Weights of a small transformer language model: width 160.
Each number is 128 + 24 x the weight over the matrix's rms, rounded and kept within 0 to 255. Layers, rows and columns count from 0.

# layer 4 MLP down (transposed), 640x160, rms 0.0336, rows 161-215, columns 120-159
[[135  64 144 116 151 108 141  85 155 110 159 146 137 123 104 156 149 133  77 105 121 125  81 113 125 135 104  88  96  82 147 115 139 101 117 182 150 162 121 109]
 [136 117 167 155 125 120 124 119 164 106 117 134 128 172 130 152 127  96 130 124 126 105 143 153 129 162 115 110 132 132 137 134 106 111 109 133 116  89 121 125]
 [120 166 114 135 143 161 143 130 117 115 178 131 134 143 103 134 134 134 121 179 119  87 140  97 158 105 151 114  95 115 146 137 142 123 144 150  99 101 190 117]
 [126 160 126 117 134 167 104 123 146 112 176 156 189 108 124 115 105 136 112  99 184 125 145 126 138 140 145 108 171 112 155 150 129 147 105 142 140 106  92 118]
 [124 123 140  76 131  89 126 113 110 113 101  84 128 107 154 139 138 115 168 125 126 102 184 128 126 176 129 149 111 153 148 135  98 146 144 140 153 111 102 148]
 [155 135  93 133 138 142 117 108  99 162 144 116 150 117  89 117 168 117 130 165 119 104 103 139 113 145  76 136 122 127 121 105 128 141 147 136 143 128 166 165]
 [111 142  98 128 104 118 146 116 107 160 147 132 117 108 147 108  96 144 101 113 133 137  91  91 118 122 123 124  88 150 106 121 136 175 119  87 137 166  86 151]
 [104 166 161 116 131 159  98 114 147 109 144 161  95 128 134 140 102 117 106 120 161 146  79 123 108 131 125 147 100 136 131  87 103 130 119 150 107 162 156  78]
 [ 97 151 136 138 128 135 128 114 139  92 111 116 156  83 128 126 138 148 145 152 126  96 174 140 119 114 128 132 123 110 122 144 110  93  85 147 138 106 142  95]
 [128 168 101 131 146 132 109 121 149 148 123 121 144 127 120 108 119 164 136 115 149 167 144 117  99 122  98 147 137 118 120 138 153 122 122 122 128  99 106 100]
 [120 113  80 155 115 150 133  98  95 113 156 170 168 110 131 149 145 159 114 103 124 121 149 126 101 146 129 109 122 137  94 105  70  83 109 129 123 124 133 115]
 [157 122 148 130  79 110 142 103 140 127 124  64 129 110 143 161 143 156 116 106 137 121 139 125 114  83  85 171 135 126 160 164 145 123 136 107 136 114 108 142]
 [123 136 149 119 133 109 130 129 140 157 123 147 115 109 121  85 118 128  93 170 100 126  90 138 126 113  76 119  84  82 106 113 146 135 104 138 134 127  96  91]
 [124 150 119  92 142 119 136 118 154 145 149 139 146 117 137 118 153 135 132  99 121 119 133 115 148 123 163 110 184 109 136 145 162 138 147  90 144 149  67 102]
 [177 104 129  87 168 132 135 110  98  95 159 144 148 106 135 154 146 108 116 133 114 137 148 105 126  89  82 111 134 176 146 157 166 123 145  75 154 174 111 176]
 [134 154 104 143 138 101 152 135  96 124 121  98 111  90 125 140 162  91  88 123 134 125 126 126 130 154 105  96 130 103 133 113 118 118 139  63  95 150 128 114]
 [139 150 107 158  75 107 169 123 135 157 155 100 125 159 111 172 144 120 161 139 187  81 162 163 126 125 132  93 149 105 123 152 146 106 143 124 163 123 134 134]
 [ 95 123 150 141 137 104 118 119  85 136 143 176 135 122 135 115  96  77 128  95 171 112 125 129 117 103  38 170 131 101 154 130 138  87 119 117 135  57 132 156]
 [ 84  96  92 159 146 110 145 163 159 118 136 136 148 162 132 121 103  96  80 129 125 117 107 141 137 103 106 183 164 115 119 115 138 136 146 133 113 179 196 136]
 [ 93 110 130 157 149  88 127 134 100  74 147 116 139 149 153 116 138 122 155  92 123 125 126 153 165 164 173 130 149 131 134 120 103 110 145 109 116 123 118  99]
 [131 140 182  94 101 131 116 151 147 131 153 138 128  92 124 131 125  83 137 135 137 145 143 156 141 166  72 153 139 129 146 119 155 113 105 137 185 159 158  74]
 [101 114 119 114  70 106 124 120 122 146 125 141 109 139  90 107 150 111 138 133 161  99 139 122 184 160 148 113  71 164 112  87 118  84 115 129 166 125 150  72]
 [148  67 176 146 116 103 122 144 134 138 111  95 146 138 102 164 127 110 103 155 165 137 135 142 137 170 100 127 132 100 125 132 141 131 107 169 121 144 164 149]
 [ 99 114 153 102 136 103 125 153 127 130 136 142 130 110 137  95 190 129 101 125 137 113 126  76 181 113 124  86 156 124 145 109 100  96 144 146 145 112 130 119]
 [137 126 114 136 152 124 107 138 135  70 115 156 154 107 122 166 116 108 129  95 135 169  96 123 110 135 127 109 124 149 124 121 103 128 131 113 140 154 151 135]
 [153 115 134 104 164 165  95 140 137 154 147  87  55 136 116  91 194 133  96 115 140 102 130 124 125 103  97 127  59 101 176 136 156  86 158  68 116 107  65 112]
 [123  70 134 132  74 124 143 139 148 123 128  89  87 117 136 146 128  95 146 115 138 127  86 136 159 131 136 104 152 125 119 159 165 140 144 158 156 110 132 149]
 [118 125 140  84 139 158  98 114 122 158 129 128 144 113 131 101 150 136  93 157 157 123 107 113  92 152 124 138 145 150 146  92  86 157 129 170 136 126 134 112]
 [ 98 144 143 147 123 134 120 110 175 129 168 159 107 108 146 125  76 121  98 112 130 129 102  80 148 138 120 122 116 132 164 118 103 118 145  96 128 130 144 145]
 [125  83 130 146 150 128 114 119 135 128  69 142 142 123 112 150 157 142 127 104 136  97 121 125  96 126 118 143 130 103 132 134 113 130 151 102 125 162 138 105]
 [114 123 144 126 109 112 101 137 117 121  99 149 138  99 111 136 156 139 148 127 134 162 139 142 118 146 133 158  81 107 136 142 124 133 120 144 110 103 130 144]
 [129 163 150 124 126 114 164 154  79  97 151 126 122 141 120 140 159 160 128 115 144 141  36 147 145 154 122  97  94 139 135 103 118 101 156 105 148 105 100 157]
 [151 123  78 159 153 173 167 168 160 129 137 118 130 172 146 114 150 109 156 104 134 106  72 164 109  91 132 140 137 176  81 141 155 148 152 144 122 108 160 128]
 [141 162 119 109  99 154 133 154 118 141 141 159 104 153 153 153 133 134 137 138 165 170 141 142 102  71 106 141 170 169 108 127 104  72 132 155 103  80 137 103]
 [142 107 164 137 161 153 171 117  74  88  81  93 116 115 121 146 125  86 103 144 140 122 148 135 125 130 113 131 148 141  85 127 113 113 135 128 129 126 122 119]
 [130 186 104  98 105 124 173 126 124 149 127  89 135 139 139 133 127 100 126 121 126 118 138 123 118 154 185 134 195 152 181 141 100 103 170 106  85 100 105 104]
 [ 77  73 131 144 115 104  99 128 169 135 146 139 152 158 118 125  94 137 128 119 143 118 161 188 123 140 121 154 105  78 121 133 122 163 147 164 165  98 115 118]
 [127  84 116 111 141 116 130 149  82 114 138  91 114 115 159 114  94 163 155  92 113  95  92 104  86 153 127 121 150 152 139 144 141 138 145 160 162 160 132 119]
 [133  95 136 133 147 155 149  99 121 148 137  87 131 150 127 115 108 130 128  93 112 148 139 153  95 138 126 130 156 135  95 114  93 123 124 130 137  99  81 121]
 [183 153 104 192 137 161  95 127 156 115 163 121 161  89 155 165 134 126 147 122 137 141 133 117 116 130 129 130 108 117  80 151  99 124 101 138 134 117 114  93]
 [ 94 136 107 132 157  72 113 151 170 158 107 143  78 126 113 132 127 121 183 141 152 122 131 137 130 146 127 147 148  79 135 127 118 132 103 186 126 144 121 136]
 [146 128 141 118 143 114 199 137  98 145 103  76 122 113  79 141 118 124 172 146 137  87 152  81 125 154 109 135 117 129 173 141 149 137 118 125 121 107 118 150]
 [164 152 170 146 124 119 142 122 112 154  83 111 102  84 150 150  61 112 141 124 110 122 111 127 130 115 158 124 127 110 125 130 169 172 179  95 126 126 101 154]
 [149 118  93  93 135 116 126 151 106  82 134 148 124 128 125 147 165 142 112 111 130 146 158 120 140 141 129 102 124 170 169 119 146 118 150 114 137  97 122 128]
 [112 120 111 123 138 157 124 158 125 109 152 164 135 124 113 136 107 167  99 122 151 139  85 175 142 145 160 135 145 123  68 124  90 127 128 171 129 149 115  97]
 [162 128 142  75  95  79 130 146 112 175 163 110 128 125 124 166 145  94 185 167  80 122 156 131 124 128  94 113 174 117 122 131  86 111 175 168 103 140 152 137]
 [132 107 130 162 162 117 109 120 154 130  92 161 157 114 142 121 185  98 124 160 141  87  92  99 170 122 115 147 145 117 111  80 127  87 157 128 142 134 160 149]
 [141 127 132 120 141 132 165 150 141 145 115 153 116 154  97 120  97 123 136 115 136 167 171 156 154 146 113 114 105 137 119  88 110 149  87 135 134 111 144 114]
 [163  85 140 123 164 130 124  86 111 114 152 145 158 134 121  95  78 123 154 114  99 136 143 124 163 173 147  67 124 174 110  86  86 125  93 122 147 160 111 111]
 [141 101 143 162 132 162 143 133 141 118  95 123 128 111 142 117 142 141  96  86 148  94 119 133 146 127  70  93 112 109 128 120 133 101 162 135 116 148 138 115]
 [130 110 140 133 111 107 162  96 152 151 125 110 171 129 140  63 155  89 149 125 156 112 180 126 130 153 102 113 112 169 174 176 142 155 123 139 113  77 113 105]
 [116 147 111 154 146 139 152 105 130 142 118 158 114 148 182 100 189 167 180  96 115 127 119 103 140 167 121 109 109 132 142 137 141 104 144 124 134 126  98 153]
 [172 106 158 113 139  98 137 137  77 156 144 117 118 164 141 129 132 140 107 150  94  80 117 149 150 128 107 102 146 155 106 113 154 119 135 112 111  96 152 140]
 [126 178  61 129 167 114 147 133 144 113 137 142 132 144 121 104 132 128 139 147 113 138 116 128 124 106 137 116 127 131  95 159  77  92  94 124 124  98 144 112]
 [137  99  88 127  97 133 117 121 144 141 176 112 123 137 112 143 114 126 149 120 165 118 113 145 140 153 114 133  80 144 156 142 112 120 104 112 105  63 145 128]]
# layer 4 MLP gate, 640x160, rms 0.0525, rows 162-215, columns 120-159
[[114 134 101  99 173 119 139 148 154 149  98 142  90 111 119 138 126 109 137 142 173 145  99 131 117 103 101 161 128 149 107 128 126 176 171  97 133  88 133 175]
 [ 95 115 166  74 150 123  82  99 132 147 117 135 126 124 143 119 126 156 151 111 135 155 122 117 113 148 129 149 166 118 160 115  76  96  85 141 136 151 106 140]
 [116  84 130 111 138 173 133 120 137 139 161 106 113  95  89 144 120  94  83 135 161 127 119 159 109 161 145 163 164 117 142 130  85 155  85 138 113 170  76 140]
 [ 86 138 118 125 135 135 127 135 131 122 158 167 160 129 167 115 131 120 121 141 151  99 123 149  82 150 113  95 163 106 165  95  66 145 117 126 116 159 157 105]
 [ 78 128 107 121 136 119 107 128 152 152 155 135 161 121 142  89 102 108 142 135  94 110  88  94 123 122 132 123 164 132 167 167 136  87 122  95 122 144 115 128]
 [127 152 117 164 171 145 129  91 128 137 123 149 104 111 136 119 133 109 123 148 140 137  72 115 148  95 107 143 112 119 136 164 111 117 159 129 143 126 103 147]
 [147 123 118 103 129 151 115 124 137 164 112 150  99 162 131 120 132 142 131 107 145 121 139 136 118 107 104 162 108 127 123 127 119  98 129 118 105 158 129 154]
 [147 120 127 114  84 124 129 169  97 102  96 137 163 102 145 111 147  96 137 103 174 115 163 138 143 149 137 140 144 150 132 139 155 107 114 150 101 123 148  94]
 [131 124 159 140 149 167 135 137 153 156 114 164 116 157 112 148 152 142 171 106 113 104 115 164 127 133 126 160 105 133 167 107 159 134 153 102 103  96 107 136]
 [161 158 107 149  97 109 137 135 178 140 162 144 127 105 132 122 151 116 117 143 137 150 168 133 175 169 102 115 134 127 141 126 165 140 129 166 151 137 155 167]
 [129 142 145 122 171 112 136 106 105  91  94 121 138 143 116 132 147 140 145  97 102 152 181 157 144  93 129 153 155 109 130 119 140 116 129 128 107 126 129 139]
 [112 112 154 128 122 182 121 100 195 104 150  96 127 146 155 130 105 115 132 121 157  87  95 132 130 179 153 125 166 103 179 150  81 125 131 120 120 169 157 109]
 [158 114 104 117 106 110  93 174 126 134  89 151 171 107 142 122 116 116 142 161 120 139 157  73  94 150  85 131 126 147 160 141 107 117  99 139 103  98 162 123]
 [119 157 160  97 173 175 104 102 136 105 127 157 114 136  99 157 103 147 133 101  92 131 118 123 143 101  99 142 163 194 140 123 167 109 110  95 128 106 100 151]
 [ 87  93 176 139 146  92 111 122  92 130 125  90 129 137 145 144 129 147 127  95 126 128 117 144 132 127 169 113 141 161 160 146 152 128 120 126 123 157 156 156]
 [115 122 119 123 153 122  90  95 140  98 128 157 156 115  88 145 116 138 153 107 167 143 129 148 122 137  93 127 148 149 106  93 155  95 135 106 171 131 102  90]
 [110 119 186 118 119 145 127 112 105 155 147 109 153 124 117 161 111 117 144 175 137 123 144 118 126 106 151 114 132 170 124 103 191 144 153 105 111 114 133 122]
 [143 131 115 105 125 161  97 104 153  91 161 116 138 121  92 138 159 122  95 164 113 149 138 144 119 156 114 126 177 169 129 159  98 145  89  91 139 129 114 123]
 [114 138 124 117  89  98 126 151 118 177 120 171 159 133 144 138 102 132 128 155 113  98 172 133 111 141 163 115 116 112 162  97 151 140 170 151 143 121 135 151]
 [124 129  87  86 163 133 105 148 130 134 152  79 137 128 127 183 137 118 138  55 127 144 101 117 134 100  93  91 140 112 163  99  95 150 137 122 117 139 148 156]
 [ 93 119 139  98 138 125 141 127 134 107 122 135 104 149 142 157 129 103 117  92 164 124 164 117 130 176 106 133 127 155 137 148 103 113  87 156 115 168 156 111]
 [118 171 118 102 154  97 119 124  96 118 141 165 149 156 159  99 113 121 121 135 100 132 103 142 124  93 139 134 115 136 147 128  88 108 104 109 138 125 157  81]
 [111 123 125 179 149 122 135 155 148 164 103 137 100 132 118 149 101 142 106 156 118 123  74 118 105 136 158 123  98 136 119 141 154 115 153 126 140 120 122 157]
 [ 87 157 152 160 135 118 129 151 115 125 118 158 142  85 108 146 105 127 120 122 148 110  88 114  86 125 114 138  99 145  89 171 145 144 124 143 148 164 109 154]
 [173 104 165  98 161  97 130 128 182 117 111 147 111 132 118  98 122 126 108 105 138 160 140 153 135 149 146 137 146 145 129 184 111 140 107 122 148 116 140 128]
 [141 124  83 114 138 106 180 116 131 145 127 149 119 157 122 106 133  95 166 118 116 148 111 135 141 119 104 113 114 121 108 133 133 108 142 121 152 103 123 124]
 [127 108 151 131 149 116 132  80 134  79 125  85 117 130 160 103 113 147 133 116 113  85 134  73 133  97 101 146 105 102 139 182 123 140 145  90 152 106 150 104]
 [122 141  77 112 130 121  95 143 156 164 116  94  99 165 122 102 121 160 110 125 100 136 136 112 115 131 146 110 115 140 128 117 144 104 133 106  85 141 159 144]
 [142 138 109 128 140 120 133 158 125 123 125 128  68 130 122  90 131 150 119 153 138 133 121 122 145 137 117 149  79 125 127 119 103 144 126 137 129 119 172 115]
 [ 80 160 126  92 132  80 107 133 141 111 120 162 174 105 100 103 134 111 139  79 171 150 142 141 119 136 129 123 140  94 141 130 130 134 124 128 132  74 107 139]
 [165 122 129 133 113  81 155 121  68 120 118 126 102 161 149 105 155 120 109 105 137 147 133 113 120 121 102 129 124 113 136 188 108 151 120 142 111  97  81 131]
 [170 129 115 113 151 117 132 110 115  81 125 126 140  86 115 138 112 122 133 122 126 155 150 111  79 147 130 105 119 147 151 147  87 168 146 147 165 183 104  91]
 [161 143 144 119 143 123 105  97 116 137 130 126 125 151 121  90 130 137 136 140 137 175  75  99 134 119 145 125 145 115 155 131 159 145 113 129 124 130 133  97]
 [ 98 119 127 150 144 107  90 110 111 103 157 117 130 118 125 135 138 123 112 142 117 144 120  99 141 103 151 107 137 132 100 156 128 137 159  70  90 132  92 144]
 [132 122 126  97 126 122 103 105 132 137  86 152 122 155 119  91 146 144 144 143 162 144 172 189 107  83 126 127 128 109 117 108 166 100 128 119 128 125 130 107]
 [126 101 138 129 156 125  95 119 131 139 121 139 159 101 182 129 117 124 105 103  88 164 109 140 117 155 123 162 123 129 163 178 127 134  97 125 129 139 130 131]
 [139 103 125 116 120 145 134 113  89 125 121 138 107 159 160 140 153 138 119 107 109 106 145 110 135 126 111 113 160 180 115 141 107 117  96  89 148 120 113  90]
 [147 144 141 149 163 139 108 175 149 174  77 104 118 104 159 136 125 119 129 147 124 149 171 112 105 142 149 122 165 123 130 113 103 152 115 145 120 167  93 148]
 [146 113 110 101 146 118 152  91 111 111 136 135 114 112 103 138 130 121 101 116 152  95 122 136 159 128 163 140 149 161 102 110  63 117 104  95 112 153 110 178]
 [151 113 159  81 174  99 133 114 152 130 165 134 109  98  89 123 149 138 103 119 158 139 137 141 122 147 147 125 162 141 149 101 125 126 111 135 110 130 108 133]
 [113 124 148 114 121  69 166  86 155 102  87 139 153  86 118 120 140  94 106 124 164 139 187 114 121 129  95 139 129 121  90  81 170 152 127 158 134 111 151 164]
 [ 89 154 134 141 132 146 169 129 137 162  89 167 182 107 177 111 174 138 110 135  67  95 144 157 162 105 101 142 165  85 155 135 144 114 151  60  99 113 118  94]
 [105 154 155 122 152 112 157 183 117 151 146 112  94 154 158 126 134 153 169 164 118 133  97 125 143 159 133 120 113 134 143 134 134  94 154 126  90 102 159 111]
 [158 161 140 147 129 174 175 119 115 131 161 109 189 115 149 166 134 171 141 157 106 136 178 106 109 140 139 146 116 123  95 151 101  92 101 145 119 107 105 102]
 [145 158 120 153 146 183 114 119  95 118 140 157 166 159 133 193 162 148 154 148 101 146 128 146  98 117 112 128 116 146  99 158  97 136 105 148 124 102 154  85]
 [169 128 111 117 135 100 150 111 149 161  79 139 162  99 186 120 102 171 143 109 164 144 174  76 118 118  75 149 116 141 132  92 133 135 129 134 130 149 157  81]
 [134 150 166 104 132 111 125 139 121 127 125 147 121 107 108 124 164 109 122 164 137 109  96 174 142 113 129 122 120 140 106 127 146 103 125 106 124 115 168 149]
 [116 154 169  87 122 121 147 121 115 114 121 108 137 108 158 146 126 116 170 144 148 124 131 140 130 141 102 139 187 132 140 114 134 137 183 133 136 139  86 134]
 [ 90 126 139 150 147 115 123 153 162 102 121 142  99 142 132  96 118 171  84 134 100 160 121 166 103 146 146 172 177 153 147 109 100 161  94 112 138 116 145 161]
 [118 155 169 167 170 130 116 121 136 134 129 118 198 123  85  91 144 147 105 143 117 164 134  96 148 101  74 135 156 159 117 116 122 113  74 132 124 126 115 115]
 [118 109 103 137 124 122 104 139 134 138 166 128 128  87 163 143 124 133 123 117 137 131 175 111 152 109 178  93 106 117 106 122 157 115 115 171 149  66 101 159]
 [146 134 117 115 105 140 140 141 136 156 129  99 132 122 107 141 120 147 163 134 130 132 144 168 128  79 116 129 100 123 145 107 145 163 130 129 164 100 113  85]
 [128 140  89 114 140 164 123 105 145  91 166 102 115 151 141 111 115 110 139 124  94 113 172 122 107 101 110 119 137 136 140 155 137 144 125 121 120  49 120 142]
 [150 141  87 122 110 109 117 136 119 176 142 128 123 169 118 116 135 145 134  98 137 129  95 101 121 170  99 130 156 153 115 133 125 185  79 148 130 111 105 130]]
# layer 4 MLP up, 640x160, rms 0.0491, rows 162-215, columns 120-159
[[ 92 159 116 120 141 133 126 135  64 128 131 168 159  97  84 128 105 136 160 108 141  80 142  92 146  93  98 127 174 105 150 125 147 143 163 120 120 132 103 124]
 [146 127 123 147 144 112 123 110 165 118 116 135 102 127  88 144 170 147  96 124 132 166  99 158 154 154 140 120 136 128 147 104 120 140 122 130 149 140 124 143]
 [161 103 117 136  97  91 149 141 145 138 106  88  97  91 116 159 109 129 146 120 130 145  86 123 107  73 146  89  68 101 151 149 145 145 108 104 106 117 150 160]
 [ 96 117 149 137 155 144 103 123 128 132 122 157 150 166 167 146 110  98 133 130 127 127 153 118 108 125  79 114 152 147  97  95 108 166 168 116 146 136 117 125]
 [122 121 102 139 130 135 159 105 155 124  98  97 145 131 156 100 162 147 123  92 135 110 138 118  89 112 100 130 140 141 147 184 118 117 133  85 135 123  81 108]
 [136 137 118 151 122 166 122 120 120 101 132  97 121 119 114 120 122 138 131 144 144 134 120  81 143 126 118 134 163  97  95 170 128 105 125 130 107 148 155 129]
 [120 151 129 157 132 102 109 131 138 139 113 113 154 106 165 133 134 130  74 109  85 120 136 112 164 122 131 146 141 153 125  91 167 152 137 138 111 117 127 179]
 [139 158 119  74 196 158 114  85 126  90 125 130 117 116 121 148  83 120 118 117 130 120 116 149 152 121  99 136 129 133 147 104 144 120 134 106 174 117 141 146]
 [160 150 131 107 126 144 161  83 120  95 115 103 170 115 124  86 114 171 141 116 114 129 130 124 140  98  96 105 136  85  77 169 117 137 149 110 173 105 123 123]
 [114 136 150 138 127 164 119 123 100 148 150 110 100 149 115 109  92 102 117 147 154 140 130 145 127 116 143  92  92 145 103 120 101 110 121 127 111 119 129  89]
 [164 137 133 120 107 117 151 147 130 163 150 129 136 139 158 135 146 108 135 157 127  73 103 149 111 112 142 116  90 176 110 140 165 158 100 137 164 135 132  95]
 [137 144 107 165 130 119 102  95 138 124 121 162 119 175  91  89  79 129 115 110  93 136  88 133 147 144 147  94 139 126  99 171  91 104 133 132 116 143 173 142]
 [141 147 135 103 122  97 141 146 106 135 100 171 153 101  99  91 106 126 127 194 177 146 100  83 142 125 101 113 128 144 179 103 116 126 105 167 136 152 103 141]
 [158 140  97 181 135 111 172 110 144 127 117 132 125 139 154 147 137 111 132 178 118 157 136 134 144 154 171 123 112  94 139 181 116 120 133  91 126 129 104  60]
 [158 141 121 135 117 154 116  98 199 101 169 145 138 186 164  93 105 175 110 161 128 140 126 120 120 140 108  93 103 131 104 140 108  98  90 112 143  67 135 121]
 [161 133 150 157 131  84 106 134 120 132  91 157 158  56 128 132 176 158 164 192 127 133 127 153  91 157 199 151 132 129 175  99 169 131 126 155 103 189 113 146]
 [157 103 123 119 104 138 120 123 142 150 117 135 149  82 109 130 127 140 113 151 148 140  97 153 151  73 130  88  81 113  98 134  98 143 149 151  81 174 183 170]
 [124 157 172 114 117 124  93 159 133 123 138 116 116  89 151 144 125  92  91 141 164 109 104 106 141  85 170 119 125 109 131  96 130  93 149 136 139 134 190 105]
 [112 120 107 161 117 120 128 176 124 155 122 162 130  67 148 120 138 116  91 145 122 112 126 125 105 119 117 124 106  95 131 121 120 105 112 133 146 137 124 158]
 [140 124 146 142 102 131 113 131 148 103 135  68 137  95  95 163 135 130  89 109 150 118 121  77 129 120 107 118 139 119 111 108  89 135 113 145 131 140 148 161]
 [148 141 150 140 166 148 157 146 137 137  93 147 107 156 136 146 110 159 147 176 149 140 149 133 109 116 114 121  88 100  57 139 131 134 142 163 149 103 100 133]
 [164 166 129  94 129 118 165 165 106 116 120 100 143  73 108  90 110  99 116 179 140 173  74 123 139 107 117 122 110 112 128  84 101 114 131 155 180 146 102 149]
 [149  91 107 109 108 138 125  95 162 148 161 110 123 108 129 113 103 140 107 153 165  99 141 123 131 122 124 145 127 165 128 142 108 159 185 122 128 138 126 123]
 [175 138 131 124 139 175 111 108 158 115 132 131 115 156 137 124 119 161 149 121  98 128 123  93 138 110  97 156 127  98 108 142 144 131 157  90 126  91 128  97]
 [130  91 113 114 154 157  94 106 171  79 154 101 132 141  95 122 114 103 142 158 128 155  77 136 131 160 116 165 195 138 163 168 169  74 191 117 107 139 156 142]
 [131 135 161 121 147 123 117 129  89 109 133 106 156  78 108 142 103 154 165 112 123 122 127 106 146  87  95 121 115 160 141 124 132 140 120 112 131 141 127 120]
 [107 108 180 111 162 143 116  91 106 117 142 155 150 116 150 120  88 175 126 110 110  66 131  98 113  96  94 134 142 140 172 103 105 133 148 149 114 173  76 154]
 [124 129 136 183 108 133 113 102 148 158 153 140 132 138  91 130 103 117 136 122 128 147 147 126 136 114 174 140  97 107 141 164 126 144 122 139 110 123 133 126]
 [108 103 106 153 124 132 134 139 136 101 114 111 164 138 107 136  99 125 123 102 121 132 107 108 136 137 131 122 140 147 124 155 162 108 101 105 113  96 130 122]
 [121 157 117 156 118 172 138 135 101 129 151 106 168  97 124 139 139 145 126 168 107 153 151 102 161 122 149 147 135 154 122 111 154 126 151 137 137 147 133 126]
 [107 125 185 126 144 148 140 153 139 134 169  95 146  91 101 151 139 146 117 122 137 156 123 112 132 112 110 121 187 153 124 170 183 101 150 151 120 165 120 123]
 [112  93 155 125  95  79 116 156 133 137 112 151 144  91 143 110 110  99 130 163 111 107  96 104 126 153 195 129 120 120 120 131 157 111 119 131 124 132 171 137]
 [107 126  91 159 109 105 145 138 168 141 124 145 153 108 133 149 119 115 123 117 147 126 118 111 172 135 142 152 108 136 115  82 101 137 125 129 140 126 149 139]
 [110 117  94 143  86 141 155 160 136 119 113  87 114 158 120 128 150 151 129  86  97 122 128 150 100 116 124 165 136  85  92 119 153 146 114 130 155 112 140 150]
 [113 137 179 144  90  98  79 127 160 137 144 123  91 116 163 140 119 121 159 164 130 106 130 142 110 121 105  82 129 130 100 139 119 118 111 118 130 167 124 102]
 [130 147 142 115 110 115  99 128 138 186 133 110 126  91  98 132 177 106 132 110 131 154 148  87 153 169 144 132 116 118 130 136 135 169 116 113 176 133 164 126]
 [ 87 119 105 143 151 156 132 135  89 139 152  82  85 160  94 109 106 136 164 145 117 112 164 141 152  95 145 129 137 156  97 146 123 174 109 157 148 159 125 155]
 [107 127 178 109 159  94 140 130 149 140 151 101 110  93 122 139 153 126 145 142 145 151 167 144 155  75  97 132 124 110 100 124 157  97 130 151 136 180 126 147]
 [ 91 135 127 149 143 127 102 130 103 134 146 115 132 145 147 134 162 129 111 147 116 122 153  94 138 137 105 109 168 113 149 126 180 132 171 128 100 142 130 127]
 [150 122 155 108 152  88 146 161 124 121 163 135 163 113 114 145 130 137 105 101 126 141 148 130 125 121 135  93 134 156 114 157 145 107 130 106 120  91 138 144]
 [139 116 111 110 109 155 137 132 141 137 131 154 113 120 131 144 159 116  94 145 162 148  78 116 108 162 116 122 163  98 122 167 110 150 125 134 120 135 127 124]
 [168 160 130 121 156 104 108 139 133 109 116 189 146 144  85 141 125 149 126 108 134 150 120 163 127 134 132 104 108 127 136 152 115 146 123 138 170 113 145 130]
 [ 77 111  95 113 132 103 112 157 138  93 118 115 104 144 116 111 132 137 124  99 140 110 150 133 133 112 116 164 146 109 145 116 147 123  94 100 136 108 141  97]
 [147 134  92 153 134 126 141 171 123 125 148 174 167 115  86 105 175 113 143 170  94 113 128 113 115 124 172 100 109 122 105 113 176  87 115 118 109 143 130 137]
 [134 141 191  99 183 111 141  61 160 163  98  97  89  88 119 142  92 122 144  88 134 144 122  98 163  84 135 156 179  94  89  80 196 116 168  93 135 123 111 108]
 [162 118 121 140 103 103 157 143 149 140  91  77 131  91 169 126 107 108 114 152 143 153 140 161 132 179 110 110 172 123 120 137 150 122 127 141 147 150  88 153]
 [130  94 132 106 115  92 131 186  81 177 139 129 119 126 125 131 149 157 107  95  99 155 159  86 104  81  89 124 127  81 103 112 125 166 103 147 156 106 133  95]
 [117 186  90 101 145 111 161 152 162 175 119 121 115 125 157 194 118 102 153 116  69 161 194 142 125 135 158 112 127 127 144  99 124  91 110 130 173 137 127 104]
 [138 132 117 124 132 152 119 118 125 115 155 156 134 144 131 139 126 160 129 106  84 144 107 131 142 135 124 155 147 118 136 143 111 120 116 129 123 154 101 155]
 [122 124 175 124 144 160 109  85 119 169 157 144 142 120 124 148 110 173 160 192 114 160 145 128 149 152 128 123 147 136 127 119  96 137 126 107 107 152 136 167]
 [137 127 136  89  98 109 144 111 123 127 126 122 147 111 161 137 149 135 101 119 149 133 157 116 126  85 101  93 122 112  95 119 115 163 143 156 155 126  99 125]
 [161 141 129 112 103 158 152 153 127 135 143 149 102  75 121 130 147 130 131 101 146 152 112 101 132 139 134 100 145 112 140  99 140 127  95 118 112 161 134 165]
 [ 71 121 161 152 108 134  88 133 150 156  90 140 155 113 177 143 106 171 130 160 155 167  97  94 119 137 138 171 146 153  96 128  85 129 102 125 150 125 150 115]
 [ 78 115 165 109 166 136  94 155 134 173 106 117  71 132  98 124 118 100  82 156  99 126 132 143 112 102 147 130 120 128 142  96 120 152 138 113 128 182 119 176]]